python train.py --n_head=12 --head_dim=64 --qk_norm=true --bias="none" --lr=0.0149 --batch_tokens=131072 --steps=6559
Each number is 128 + 32 x the weight over its row's rms, rounded and kept within 0 to 255. Layers, rows and columns count from 0. Numbers have three digits each. The size before them is the row's rms in percent of the matrix's.

# layer 7 MLP up, 3072x768, rms 0.085, rows 664-718, columns 512-639
087:112141100118123084132137097108185182092092183126174189103108163130120120143073141085121133104169101170131130153088153119064162107113147121032078056159147107154136098091132129100111048157139176145151107133115162064144170113182124133146105084153116141116159161108149125121128122101130179138110169066143117094176091118137157094146192057164129169140152111168125113154097153105190087134044
097:128078186145089068145127112137148106069137109135121167116114096115071111067146117111074068119149102149121197140142131094176109128165115067100142174066114093124111123134073131151132111115162150085083132136181051102098072127098101150110065135118155100080118142138126101100179110124092113119139148137167114110135134160056071141157130117091131202116129109119100103172096081150111178100157
107:077091107118122158121169229180101076136148062117146162104086141091129131139113074084044133070084144138100176154148114147147132127096155148171135115102179091093114155131175140102143098114140088100124104157133149069038081132081185111153133115210121091111122080068153115123091190134198110140077109151145113102132144096126139133105123132159089083114147116108083155114094121122118143130108
103:087103073092134149134148119179115134148111075191135093130107051091086155148098110148017092126163081166138117131108105144107146123107163099090104117128167141118169071156136151108185146121099119161122084101113186118112207090159188109113121111075112150137157104125103154156147086117115136155084123178170133181138109140092144095043161147126062169147120149128128113143146113105121127086181
128:138119112092158149098089114104163142103157152098138156099167106037089109124071126129106142151104119133116130111122146109136130132147125090188120153203122153122119071124159143129102163116144133135110110136166100148102108125108150158152170122059132149149103096154152188142114113174103083134156120150081099139164140077131127172149126140076171068168103196179123118191189125081128178151150
101:080105116147161152064122124113142080137132131149121129122157083117151148153101132136117140169152117123065100122153118102111094197055183111181115128126142138109118113177088169102171115165045089106114158123197103159171142094136096094082134180132117085138155090136088090094169123143181184086180147084145146124182132084196084138098135145137104093136115108102097171137084147113045140061168
108:125137094159138161101100096108106073160151193124097135095115086138126175141066168135065121097119115089132065155097100130098160161138192121042118140210083125176160098104119151100103158140166122122133131123152126086117100158147121186191118155114097089136099183150130100128147108063087158159098151161051158111097093113175163150075174158134145108098160143141114156164147091197161098121160
116:121143181098133176101136142080112115102194152102121172109111141157079202116072095163097118068118142164101161135130158172124120165137148160061126154135082105197093117126110141070094131151116154123110081097139141154094069134101108111146105138120168113159122140099139167167112182131077161156191182055119125123126109121109183085144116169148145120153126129137118170154127167105109144109118
103:140096153148155070068086110148168071139160105066161152188134122139161072076173185115155139118160106158133108149144119169106155157047131131146155113151153094117102107173145091125108167157126134133113099169112173109139096129144124146149162134119119186166056175116133115136145074158159081106083152143118127061118177105133109145173139149104087108110106075165101153163048125095180137185173
092:122086128064149167168123196186181128052130141152175136121156134116086063200161160123110084160121180114136168117149113110066127149145174146131115110106156120089132061135105143101175122133039119110119149156121170159075159130167159096138114149138187073146123143075120139110110063158111161161135186151183119204069057110114127101109169132191132127116151122188177148143089118159119112053100
097:148191087102135169111173086131066127138191138155127143092090183136146115144108128072139087122139121112171098124137103095077206068173106115086151128121108080100169133075154130176117139098130067170159124211127138116202106157123136150149087115076164139164141082146122123073132090178127131142129104107145186147078165154147141145133182140220143100112114130154057139164099118104163106125141
074:172125126124163144099103107103172131152169159122049078075165064206123120162107139149120138128146188091161180185138111136134157128198150143148102191100116099201125159107197142114144098158135085118157117186101122152138164084182100130098160100125090105141090141156116209119133154116080129079143103131133088105106115085095160185165147095119118127079132150145131139138188106103098093121167
115:081164128115092131116127196108131186142118074116141177131149124118079095129120096173078091100083126058130143146075157144106096063169150200152130133132156071143112161102078226087101117118178161096111113122146150125169155164124121121100189213131123112110133128127107094122127148073097120145155086135095179147125095123125067130149102139142110131077116092145101118154099159188155133129163
110:099118124059148141184125174147121089147110181109160160140120146182128102053129113136089110152200104102111130169049094144072093097105093145132133147174167129156108172097136116113105105176127130111064092095155116156109154098088137065072125094137159092176092102111104150110107102143136161111125117164122148113158096169126148202124112196158124170167097137126185134159165138166150057198164
124:193084154115145111155096120118161184132072150149142137110085155113189129147104114126113146129136190144141134118157130139157092110150104103094168075122154109060121141073141150162075099073092118128153108126118140111180127159148162139096171116103144144121135083163101142095129118154094150119183150089129042085087167174109142151096179133105178181158085133186106115107172086175165088147208
116:172119151095076155134062131154080175179156137089176152089196137126179120105091148143074130136172122090102116151205112149176113103103106166091144098091167096150162137068182061134160188171133134123170140115113117082178111092128158167157182130130145122115125139149127190142092121122100152110080129175100184163091169115143085125137219156127176158072098146101156106177183151108140152157129
104:106084085155231150159153112163083105136187124120083153137125158118101069110157085108085151127167103081153093160132099139105144104113124113143136127110154133119150120123053175122119160160133112139122140166181138156173153173071057133131157157072163161118083028095149154143127153152054186112121157092069144096094114125098108117121152125114116088119113079158124124156112203117151163121089
102:136023124120107120182096155096117111121164095109204093134143180169172152085102077054075117140141131158115186168156096128171134138172132175077160174097108118116136149105073128177125107088101150120115059092141125120144128114134114139152147151083175128153205112157153153156118139107124068086131144153123174080110137085110056173131155132181168142152150078125142134136071085115162131137160
105:170161120121118180094127167187128216131141150126147114114146064144138188205183106099177172133159099143111094132167068055128055089097127115162128167164100109074124209111134167108134138163136062090150123069119151108124184188092102165164117102172091092108087109113147128101078155096128095136139141156140121098110089162074070076151128116135120108083121159153109115150135105109162153106090
108:128102124155138174155101143147117106125094166144163059116176119059127136173096125135084093091117176111113094173140141145129127146160179113105113137186136062090125154095131151140129158095131099158126152155137119129116119111097102113092151180071087129173104067143111056114148104111151094163138113168101075160139120046111231123137153104124152123148095188112203141110123195120095134156100
092:136134096180164172109143141129090117128089078153183094149130084174086103067075109097138175142141197124143178142145131156122163131160121183103121137161180082109128155166159114169065157185144069079130122109148136116175145223166152125123143146184127185079119149167065135116134121116140092050094140128164092152118144132117122117071186124089073148162123164083167099185100133122112096043158
114:173118150134151114101118102212152138114173115138120125089160157149142134142109102093175114188149134145098069102064155175172117159115124150165059121157169132177111095149085130091057101139105114125115186158115108157116162097125117112160111097082083069186102179106157123104130124098170171132087150108144198174120091101160130132113148146071165158086094136137171093170099082098109128117130
108:146140124154139107107143140113058155132151058078089159098159160112153109132147105185174097081173053142140115108146191138132136145111130138083080109148142120165111132176128139167143141094149100075182148114173163180148179093127172087087163150159137103121157150133159172101163094203104137115130100115183156086161132105180134111118165138082158116115136122156108122109131095152099130144157
107:066119115088156149112118137127092132137128186150098176063137135116154156125200124138128134135073155150151077149096100102133115151137087096103138105114130132181155158130108147188086195034095122067169160159173168145096091119133128114144107149156130072139108066239116103143065141137110159123136156114195121160160152115136100139174113099143155105055157128106128109123124123166200224151167
084:143070092140112109148035092116130202138187095164105113097110216133075159085107090164153119107166072111130114155165118173149129159066063126122116141147160055188119064153097076118096143165138137111133131114126126116098143141072128165069135126191146103107165128169149131162152107175201084095144161013113136125121119132141148130131094129079146160165086133123115176170119144108114119177137
077:129114109130133092138171087073115087128129135174149098090101112133123123113140168153157107144159092101076138142055135118137141126119100129126131127113120150089122107083143081161067085090107069134047080109163096136178129203143105067163104185147119172180114096069116108135104136108117091133106120151125160055181123112086062152139109099107098166108105101131072145140159146086151087115111
096:099106125135092129138090124105113146127098099102130134141126143075168114159129137093142131088162152092108102105162200097100103134135127141115075107131111107078123165177092101126074098157147204147125106204100118128061141087121139148157132108142106090180112149119092107073182107149092102130115125082083151149136111117124111113142175093084084095144164034172111083113159146061107161118139
104:137097166147120174117074123167137103136092158089235091072138177156068056107119177111105141097118152065121126070146056127138118170164123153072121129122130129096135140138174136086166155159150200123160056129090161127145176105134104121183140119190119118109158181150085139134099087036164134159115097171118114150098146125141090146134152106128085125140107081086119128095126095152100165148076
106:173165096146128144125113110123113173080073133099132069135140116077115111141154123126107099080106177178217131091157191160180070198197144098127101183150133141169154157072085086110112147159147090072174124117141127137174134106154130120105142132061117124159145134122186167119111130127132086121116114139075156080172156125216137149100166167151185128163163139209105103125158106129106098116143
089:131106094116158114073129106097171190061210126097151153155156139113114154084076139145145124132097099091122202156120168188134144174160150135071135165151120085118112120149153161120158129145091117127135108150100107064067131090137151200130096142156136157142126080099113128132057133074069125143163194107171107093118145125137161169138063097163145150128118172089160151107119143148140117136079
097:124163152126098152089089122134044178175148127098136132071118086168140135158119154137136140175125119152167133103142146114115140124188127121176107101140123137162141087152118051165085081131116121199127102161151133159115179126125194151113123133087140159154092180153124170124105158162152141181099084185140101102134147101141049088123056121178144132138130129114116097154142054065158126112134
097:097099145133142063107101152151148151177105122150166129083104158077084152130119095123128107177101087155102159147166114121138121095134074123145104092150096158086171134115184102103120083135143153126144091084101102161096153170080092124124095182152134158114067153154104106134093148141099120158213142120132187104110128110051107179138114156110178163179146103190112102113105092137154104152096
092:127142132166141058143105136112138141088177121145141075121138140149116147101176153050079152166119143056132070150101159092125104058137113128081161147124110119136146079104189127147110188150156151124110161169121125166129122121140121135135173069136127153136119071172127094165144115164112160176096162129170199140087099092103133048179120077058098057093143154140141144134125159065127112165153
123:097111109080140111160151193171121162183159129135153123141116111120162115117160062142146131147083080109107113081120112117137079146099128176118176157149109111095149133099169122097144104132139124124101086123108138119162074082130065134175147066146132127076139158102142110187149100176123163093129128088163087171136165127111118152113140098190139203093126114077113085135160130123134148159123
081:117089170162133099153112152086093180081145183137081122107107124071113151163165087096132127171157123098142149125077144135083143175078123039123071149079094087085093129142146099131130165147124185133174152148082153112094087178099138131152174121129113163095142148147165130073072078177105115186104171058080133170078133104180177131147070178081078068147130153097153075092104100126153096068134
093:143190127064128133088132126113096164161182134142074179169057188107112092108105082125112094099117115128091125121097098177190145115197049135099159058089135114148126109123096130108129151122094144064154202130130101126118083150178030129129129138104126175087108198103093135156087122186156046102111144080103155104114109141143148166159084140095150192144109163148116090154136128174136161115128
118:171169112105146112127055113132129175097114113114088102105116142158131166133118119118071120083138105143090147207133089133141158129078077116107121122083100159130124157092193112153107107140128064121148125183142151155161120204166122164133128160115103106122139132164156151135139154152127118125113132135135155144166173092072125213074167107143117135050114160103096125136108141152138131114100
114:137123121078143152056119129142163134173131157157062119095112139166140128139175099095171124091156114133168160073119114154103160131211075103114106141174192111098166077141114121106073154155154158126205152095085085131163103143106116091166113137144092156081120103164143146103144132153078117128114128164106111159158134114182151084102084191116156149164147111166093097142152152158096140148145
099:125133119197136190089111095124153138126145195128128163159162135132140143148087154140097115115083107082153174121107109163125129091136198139154137104179123151120159138086143149110082117126121117122116089173093151126197123143130166119135133134113114112113167117213181141193153108064142134114118147119121175102133089076133101134148170153143101136152158159127132067160132128110172144104185
079:107092155104137124066084141097129151133051177119067130070185147101087109109107159128126107094136142097138115165157144144147191163116136104170176147182110164070132110174109151134125138127106111139150084084150134148145212118130179130114102118148152165120160114102111140163185136058136118165147128108129177118134163126154144185138097106151089140132137097053088108098135158106089139140133
096:099145132165145118174162140146129072085125106060087122126162192131137201134100126091133161129096135075123161197095184086143163190122143146118173176156129113152140149155122221146132118117100075119149224124149123139141123077105121088110120153122159114075096147135225149153137111123182140111117174097129122134191120176088136119162148145122062167109157123139074143076088152128111075090144
115:093102044126150079150153160092119178185125152116084205141131073120129107133113097162131137177159116151152154105176126144147082188129094052147121157137081147161101145142092104085144143098147097080185157149117094154106118048115080154090123125107085156125142164109129157119083169168105147099112149127127131131065133155147145113139152153107113139121131118174147131237116099063160113040119
077:160169140176136158148164126103134120143104118099155128106134179133093085137084198076099095172193173058123140135147139098156098184169128095161148125096101132158146153104113138128118215123084151109121200062087155117148130107131169108128125154114133125168123157171148113083093025098113158070179154098145185070144120114070161138157137095171104199080092140099103111108138072086119139129099
104:211160093102120139177151122097089157121100189114129146152149138168169166128157113114163148104102123129173171141106087169126150218172165126099162151117121108095126133114087099127104106080040145161116104084185088109125140089193132167173144104111171137099117084125138197113156121153182174160094067124133182122123089155060092075124125121175128112218197108129121096159148116078176119103181
114:195173125124145119168155106107141149113174091150119097090169145137104145158143135124137140116116188148148093086142144120116171165162115151172148164148138096145142145121140114139152122077116124111112131128122143172122123141153106173052144064168149173186110101145105145067067154118078125175085143096097108132139144078159168125079116109142115131117171161189141124133107111082176116111122
114:105130175145129119106148106136154104164094086162069166102193106080108100101122124109144128128098116105138196118151116115090151121146113140142126111189211156177168129085112156143117127137149090080126182118084069094111132153115118119107088147158075086147142139104095146152148145074116107060130173146108101125193135151122135146142160162032115146114127094098131125153098137123092157124141
077:144110081195084163182144107118146130142178108167096113114151052171091148063130123126105115164104109114112056151157088103131164129113158097165097100114131156172081019157131201172106119100122090107157190114148087143135122178179091121131084150110126104137115052078210100149091107153115178113149129098128175126118097135150123088106134120106032082147093128122136109114147146088173086142122
100:088170130133126071120175128077159160126123140117100040090157127141108137153112021099130126122150146082103133079123161099117129119153138110137131112125084174108155184171113193148152123150126132143056133199126098129123127106172119142171150221150122100112098078082178166181116143125167083212121092093153183147156095176120071158150185118128098141134107158157128136162165139097159102132154
123:168093152218205087159104106085099194146163129136147134156118137134148208161141100157106173110153100078103161144116110137056119144158110097097154119121070162121178219171165116133144101110128152103135163146168142095135121095060098098088160093112193118153093135137107144126114146081162178141040104129174098117087110131149095103043092131094164088131099114077129153170065141126130137073127
104:134123213110092150140100163128140155155119139162150101126168137164078100123107093126075127158124134101147103191112072126117165134119101140114132086116100125084153115106119067044144088086143116095118161173131046172195163152145121143132146122183133114146080113078094112131086109098129144117170153124138170135154176110163115144166137186138111100125101132094142111187086084121122104140209
103:147100136101102127115160146154111129112156118177128210204112052088123127070074171077116109096189123133115157130122153146180087113121115104189128188096126126144082106158107117099129197121128089142073101131123142086130094108138138097067159178148146086115141174110103182162135061117107170145121144153142123087124151071165148153184195125189085041061077191175094087145170187170120149110133
095:102130131173175187089113132151100138102124161173165135148119119106130086083103140177143123107146121163140139144145136040160124065149100161137058103080121069096132124119113156171093083209170187094138122127090162179155129114147083094116101099117152121072180101155091144168146122162151102079153161155186174120064132150103115215228064099116089094121117177102139111124112124139110131179195
107:163167141140102136146107176071107149168123201154198076091122094148114123088083123131184108088160123117189063129136186099063165128130184126126133075170116098092142076102127133125135126163129168108131152052168121197092201131139066181100134063147129121158084108199095086123125127157140048125222104149113136158172123101142078163128152118123074150131079135124145138095212118095128116140117
089:155112123168170124112148195151102133079055127143133137048116105121120175087107135152131112140098062182149121117138111131030100118130101156114126143161090176117154138112122087141164168107123097099116135176118107098096129193140106182138121148138090125157168112158176108172159132142113145156100108162164172164100116107109133043188165206131165110125182113120092091092137146126161124110139
104:116087084091184123163106055129142144104098152112119128148103130139115138156067090085155171114107124073125140131169154107147201150140152085127107210178126064140070128121092134067111091148065108081116193118115118129189093147166147141150125136161193120154120125102132061063100157131175121147158062123137119124136156102177140147115098166119141116106073076131137113119138140147177165092119
# layer 7 MLP down (transposed), 3072x768, rms 0.0241, rows 664-717, columns 512-639
087:139106133158113202105151119169135107124124149104086146146109115123172130129150125159096147137139113138125103114143074070129098132175161103102174129119166056142039128116122175147177194084112123126091087096112115108091123155036122160055128168097080151140110149124079154161130074052066122138124187071079088122106135122134147140162172160108152102161137147146162146127138125105105170129145
100:122119097165110189133080152128126104159105165143125119118081065112164113142068092138132138129041163113101091196125086136108124141111116127127102097134152146070118143130146124186106110123092133123178138146118175100063184128125155115126152054144124112132066128112089148149114126096132114120104103167126162124175070074194106100108121171116149134099124159148175133120085159127176129131097
107:157222176126053099128094094115090164127124164139115146157132113148121163145129137125122118115150100123161061119133172109118148124123074138100108108130071128156136033188136169144034077142110128127175124100119130181111176161091120131158127129131093129167096182128119121124109154143092147144186183096154155112111158118105110144103145072143196172094129103141168119125116144172133159082102
100:170140117189083174105136144128108101126193140105141127127155161164182129085144167163083069152108090144091138125128118177101132134125102167073124166190149104155096147122125099153110145074132164095078083096133167111176127084125117138145128095156126133106093164092174138205109139073178094108133100123115125118152134093105076133164133081085065152104120161106126079089158150109170111103148
120:066105143078114112122141097119119089081102166177165120116092066102136158175093067102157107091095144092137140108115091105131131120159140121129189182142132101174075138074175144171166123195110117101180147129139149168137092097123127125142094213078201130115143114107152112123154122121153079079114156080100133076158195145144127112116175150065068111154087123111110144133162151131154166161131
106:183151087175138140121134155114137171066158089148180131139132133146105132071162141059134120084082142129149201106094143104143133138172113205107154144091096094197157138125123069149108152134091141098114129130121158084094169149099127143162090144095180142135148143130164124102106156118153147058135076138173089162053083131080177117144168143127106076083113164117165139171142118127169115157084
107:182097142127136203077135100191122171067147134090175137145123127127130170153146120147148186121134201139145146148089147123157150130161162111078160109129161144115107119164120167104122148107154104112100113128134169125157127071143121152164130094035072126146121106177109147147088130130068112126165119159081169116076160051105135094139154135124162086099111128106083114196127100139136143140166
114:170150114128087073160100104163167109139043097133107140074117113170142097122181151128128144207180086082104103069123130097125131127106088093161152114140163159048080124070113126184166143126160086139134189120152134113196161172143134170141130175166139100086105109143182139130127072112105156152037137150187073101180116157152128134135152094167128166099135206114149101147118142098134109140126
100:147119158074115157132139139136068156066129109134096077117123120146127255134137158154150138142039121160151107179127128122166118108131120135140147110108141162118140141144114180140096145140097131187137057115123120127112102116135180135126103159107078132152140156164114100117087125123103100126192132095188163151152133118126183184116112098176135192095103126109113131118080141083102148125106
099:093122141146108115128139121119139094165136123124117084124099158140129109158149116095169121100101143136162119142159127143193123110137120105147092178102158150142091136140131071134129095103162139096086102125158080169150136129122096142060175080089151136191170076103166134099159161137154140131071122130144100083159139083150111117087154126133190106141130139104149109100170121117115138082114
095:126098156138105078141121173134124158063129123121155150096147104129125123079158126132148129108149166112158193159131145095171126161063130141126110123096166138134092118156094109091153136134182063101113063109106086096089188085140134158100114133140155163112107119065106111069153147100123201077158144103081065121154068076152136118109113100100115125105127091134098091114125115089153127138121
077:099123158150124080165157123126107099143133163152133176122116152087125132081101142114084197121120110171175117162149110105137151198127142126133219094113119187126140112168210161194181117101154181118124129074117094099123137121055156114118021066128108161155141114146123110096103085149144136125161087122143099143112116076138131031124134107135097125143158127128077107158118119124122166143115
114:122117116157096089067100114097093026115116134144147124113084138074068051181158083101183107185140101115144126087140122141098124176130121090125123146151059178160116052160113129148171082167146128164124130188141145085122136101123119130126090151139143136109137115121100179134105161090132181168135166094187096047192137154103095108161083178107107119082175100101169115071113113108098097081146
108:164139143163144164163112144146100166094119163152088128132136167150170159154192121126140150126090212104119102087196157120092148136149100195100105132141153153053104124164093114151134133152123084132130164129073180136117197096196124154087136172108156134105188110148104101174108133100113088152120142115129112130117091098114151073115095081118104161131119153068068128136046131116152133147092
115:098106144107170101084167065146151104176121098139126132148139121147072189084083125147151107142134111082054155155116187136069154156134111137114138114112097117184097105142086189091178176159154190167127143155141068141155115118136071061134099155118179123178104096156098143160189165143173113120129107155126121122101109173133096111104129134105073124137145129108187067129106143110102164082056
129:104159101121029111093146114137168108109166129051138117149128133121125092129163100112143123168126085138090168166163125112176102147213146077101087105056157147114159225127094123193105086108182062123146074136130139068120135183061070150170133096126112170153095196124128130099088093116128152073116130132149127142139121125087086099108158107140133133139092104114192176159149135148161109108088
106:153226037095105132102128140173139146115125123105129134108148125114176163102126176097103099147171122112150078113131127134123061115144126108170143130144123137145183133079125159115085129127129081112179110145088152142105136130134148131123075137086165112104089137094195082164154141127135165186158153132140128125085121159222142120145131136113092153111190122206159113084136099130097115133169
100:132142172106153106142213096137156110105121120192116153071113163152125116142071169124137094110184103119051105099096148143099114123100109138140106110129188147141159118151098097146127130180081079105119174113132146144154143153164138165070133081165082143095079161125129122139142130108153160184063125132097124200090163204135198138135052149153089166150130160100107061111090056122111126170115
102:116161163130171079154059134101170132102114139159128116120130127139143094109155135119109114183121176146225138081139139086136104129170137121126142082148121182112106059133119082095110081150124202077081092072158086159107082141103129127070132054065102171174219099122114093096172126139099130097157118131131102142149079107137129160105136116126107155140120128118125170023150120108107158158130
105:139128178119219143140139159098168037085109101103125127139134127063158119113114065107068119146117126137144114121168132106175116061097072142147079126152114180130101112069162122164168126159106196107171112182099155131138087089069161158134126163115108071114118104140030083169107124153079170088130174141107135092145107144112153112120113146149127106159129149129130063135129128153094165165132
097:127092105110179182118150139109163143109165162127181133112077138141126062119147109162072077141154102123147097127095126092176181105171180092102156114131078127120149132120152112145150108104083178135131140163124113095149157118124135137107112110066119190109070105084106141082186096124163135145155129177121126081117096071179212077114117171125111119163177070127077151106124112080124197177200
118:134090105162158142085103183140124181123155116163115141146106109140114117170149147133143096170152075102150173068091157175085193156077126095175108170145118149127109123124146139136169133147071064101142174134125126097147112107123156148121114118077107142169100134143152138123152137125121172111161147144093174099167128136115152119134153144080146175143097182131161067167130111104125137126136
103:082092078140081188174127097136085137147068116101108130144120112092096186075109039064127094158142087135137140122093137151194069132115155117165104061075145101109163124078114125113143081155114152192098180136092155069151156171075087157145130144074131129122114110154137104150143151074165113162082156085140168116094139164121088080086174110149199132124116170103121094131109117173064154094137
111:089122149157140166132093142112159054080125088114135124138146148090143137072128090110119110071140143144105106116160119129100153077134152091072122114116126177119112118086105116111130182195118125153081138090138155099116149142148139104113105078129119161113158187097153161160197171165148044114116169108094136103133184086102096128087137118143110147128119125133127146156122141138075137133092
086:159112133116137139123164085129074116156145118149157101158113102069161078153128130104166127119096156134122112140062092146151079078146150133143120125131093124096088164104127153198119133158095076130105141106129173124179151046099126138132101130107105171193103158092130140102098150097069123165147062123111201168152156177064142128116098116125117160150175145090122101083105162058177120135131
079:159137118136144089090144113156095103131121118092121132144118106131101143119092134089138114109118138186153152120188149150137103142121182110122112173108124097115083151176131179108121104114148114107154185097132151057082149065171096181137140107101119137123107177137100116102123137125117160106097084151078076115099119171142184145111113105112121043153112125120150096146173094112123123099087
099:147148144191135148140149116165163093147044143161144118137127155159112171094150070178135177141085166158157128091107079103122118109173107074151149099076111157080148090133161138170176127120124071127129129098130104153165115140075166195104151161094094170101123144169158141160098122107110089131121156174177091094114127171159120183104147125145111099149062170049117136124154167108147165140164
106:160169106111174140073149089123162132121152147124150165148109153136139196131194125069115115125109199168134092143125137135124199111120155111091131097134151145144140164089059112122152176117143055094119134050168085106107112148159122218133138135131142126143123068192178101054168128171085136110119147119117086083177164133122156148082177124135138100120107101133118136128095186108096129160192
105:156185090092117090174079113150135074131161148177121139100093152156075139179130170127115097153162133095117086067161108097142143071109095128134129117095066121131128110125167183140146126122142183121127156175100152149124126155117136113146178167184089150081198086153129094151091097141111167172098158164084087131096134157131087064144120057150102157142154132054110134141133123137154136139071
091:082116101079127126143175116107094148139073123151117057108092136096133150121147103189131074131128132155163122104175143111097119115065152136131172143093131162145097152121145110133070123189195136112124147094125152134203152199128130094145128097132183095124170201156135116206106173104142116118114155121081160103071106089145117158147165161107163083132148120136104077145118145093109127146155
094:198104101157132084147187132132090113115122128075130183138140062107152132072129121150152119075091098092113073150103124116156081060110146153147091094049119112110166127128170132072144121130166118082070107158109171115149076137186042177114147145144129119147114141143162106155145056132203141105138192073084156129161162143095191090123173152149130104149154089089133113148109144156162148079132
096:124155169158152114092132142149091154091213096140064149159129167127114180128150180170169082108163170145164099087157137145065126152135104112111120196144090097162032178145111098130177126129097108135168089116140133088167161125106134132178166139107101124176175112188130147096125137152160166106158126100154146121090100070164153132121127138146094156124167137091058153142150133092155162162051
094:128158147109163123128143143162163099111134072135133182135148091182127183107156106115102138111168150081120149133138056125068113132115121099146134136165102124081071179109140061103161082131166103167126133138111108076146096112077138145133057132063076155098133079099127129135112079128145180162085090097151121092137165124154171118081156120138100134155115131155063132146107145078097105101102
118:130107121123127095135117081112133110088169097166129114142144149087102105132075135106118127172146131160094102142131072128152150117143122108161025123128098129120145150158122108100113121141091118121174181160031171099090165132079127147121158154078100125131077084154102151144127184117171076132121157098064126072085103133136156126138154153092107107125082159158133186123112145144154131188155
083:134093086158153177071113145170153083146079130170155135147105140124158143125129191133142102092110088094075086132119113124149131111156111137132133133088152099096070167134136080077132077131137176119129061081116083140125146153131123124117093139095074120141121101128139128158131125145097150059096098144124119165128132148083150147062188102145104120143109132115195132137108148137081076140125
091:096100131143107134081138141126120121148103190128113132120164115165121113158132108090101102167141175112134172138201187112100063129107156094144170162148191094072135167179101168127153114163184164087135145115126131115114106094169168153138069097139090131124115151112065138095177157143100098130156071100102060110133097144115101118148141144167101124074139124161149129113188132055116093190071
106:083075146196139152190128112115131105093164110143125098124064145163124151132064103111070109104134161154165160068127172111099132129182125122134146143180152130089122044134114185099147138118102204126118190052104103112108119061138181126127200100168140139203067136104167103129076141140124116151136108127116033127123132104160146130177116167190136157174170103152122124160123143138140141109163
110:133143100112113151109183111182162190086168136135156113084109177120138143145141162155120189197179060131070196155114110155198081136116167151091132174128159135140113155115094110115193096128091169010087154184105079072177108105132162148086147106150121129162067135126119094174127165108160128127102113099085125087141162143180119117113133144186116154138103095075127090163177126153132099134163
109:093135131135097150072134126142143079124138151117155079138173105167077175120129159112118079114120130111122133116087117101159196085215119127119162121106137240165119191070144133148123134080151094088121120095102160117147094151160144129100172146040041130120152175107140184147131170162107175144122158138161139098131197102106129120147109130112139160079173125129090116122153115130070177165163
081:120140143120090139136114165106134131112168187134143137179112167147130151164125126123146224136126075129108123102115072116123124159136156131055092133095087118182125140126147170154105081115110111101139147113122107154175131114139108095091068114086123181120077130117135151140066168197104086132149123111072157126043104128137170066117121124101152083074103131175146128107134103133124119040138
098:146128091124091122107046149136200194145194154127126118118134142104116114115145144100132113127120107116105088115089106120102141097168135146132070107142083135136123188082114172133136089158160118119105107074138093063114211190116047177149123081155111154098112156147112103106127096136096073048149187167128155104096120076124153125112129132146164072112105152135163111114150087135135145127098
114:121119164152147150088150098119119068110152120179142092136142126131090124099114171099106101126102094109216070084098141075152153128187120152079143157133096109148092111058082120199095083218153151179106141138109096164135131185168083146166136080105116169147137134155128139143118114135123159123124124111111161107102137091052170096114129115135124126124113195126179126103143141104181129162174
080:121104123077104143145166203128099166121093056162100130165098113114063100132105086179134115092086101139169088092122127122117144141088159146074182055118086160101151114121179085079125113139138109159117118147170116106111119101083114135101120081120093138137177113085137091154080148142131115167065074184152111144117109208073104142168169169075168104127150107206125146133125118138167148136124
106:111034162103085157107151112146092152128174091151115161060134076162114108172057150107119114153143143077149157185119126188134132166211081137112127176138132082111144129166129145119136117084157149165221105229098149051113182104145145147144177198112085102106130192134162077161163147114139112083099137123138126102214166091195158178162054212085105113105149136161147091153093152119120141124116
109:138144105187157105120105141121183095139192100118175143191081126155115102137109185155137072123146083143113170074102107161120139080139128075095115132138163105087168084113174192123161167178149104104153101137129112137127112137128124147125184150156118142159094133105165184110108077127175125169139115116095183139151147184149097065158170111192135109186112114040117145139141111175146120179092
112:090158121121203182117122131152120148132114095172107169125175084102132115142144105126136122115129142146125176115135072097109151200153153088121097105104152082109140113098093127198120129089121073156104149171098070101139105124142138145105121092128104131063147179115143130152109107099154099035103169151120132154213092149118102113159122145151127139115092129136135039141115160135149171105122
080:129162117119140086052120148147131138114154080154119209153157149072186140176153179171121130101137148118222120136187135163105120084126154166101123130116130097132128195114135088054116156135152201129113100149133105109145144120139107099164069128092068182096121139106103121082122139103090059139130149176072135110105137165156136072116127168138167174106145113135154180153134115111129153085134
095:107105095140158130128135172192082112098078085101135111060112054106135126110160062191193090165184132154120114188122126189079114106149123112123126137131127105143142119044132159129130117151058185181152142126135214199127120170178165175177083130182084112104123139172161163133155139095094166140119113179081151125111143126131138123154129112145147090133152081137231117078120072106129135192172
110:097136064098106160119138162162168070105063137165132106113122076128078085098114062125164098102125146159188123103151087136190085113142086121152132164168191159106136077124148117118132112129198152101066100126143159131158136104077132124146164144090128164165150119152196140150171193172094068155142168132161096158194145078073159192145122110134160171158094183110124149138133094089107107136173
103:061135100091137127105146086134136142143176036136128149105090109078090080096117108091125139108115136082136115085166149094126158124132189114073072151151139205126139109096106156227120141148140152164141083162157109108069072092092138130129052165171128143145137130110160110176139101105089180155125150152116097097093134145136152156129119132199168200108127149121140096119153141141079143175145
108:176164083101124154135076112148156132151121147139156101146100146167104140150143084186140134098160113159169156188123134082106119108153085123087136122144091159153148180148155157110123104161120221121133126124112172196147153136130101157130141147102097139143030121132166128163115151158156080090197084110103148088103093112116214149092131163085125161137200057101164127138164075094122058184175
095:141107116119146167143140139159188075157093088105129127157176095138071153122151092113140116103128183110136145154139084122143109160153124084118133136123124139116069091121104095104143163148108137150154092162159101104141121155121115132216119065158110137158149172129103056115139190110082112127079148124071129137120152107144118107073162155133125154089213154146104113113129150053127127128062
107:220136140142113193134166148110138092157182130144145142088150118119137107164077111138115149145093158114118135127109139116153096134158129091162166123126085106100077132130097081133132099108108075105108165112091127087143118133113096084154122079187127132188130119125164172102092153126155134142118125132165176099163131103061145118069102122110106151080082151154165164138078076121103167052154
088:123137075110114145079087176135177196186140122165123193145127087129074139118117098142119114125114136125176083149155115134130135094088103102134169102168076166149129180123138105128104147127100151154112147081137101106122141155186184133113051120084144176132070124131172161130134178096123147113132159111168126111166165144096162084181130161114117097137129131120072110142146109152137164121155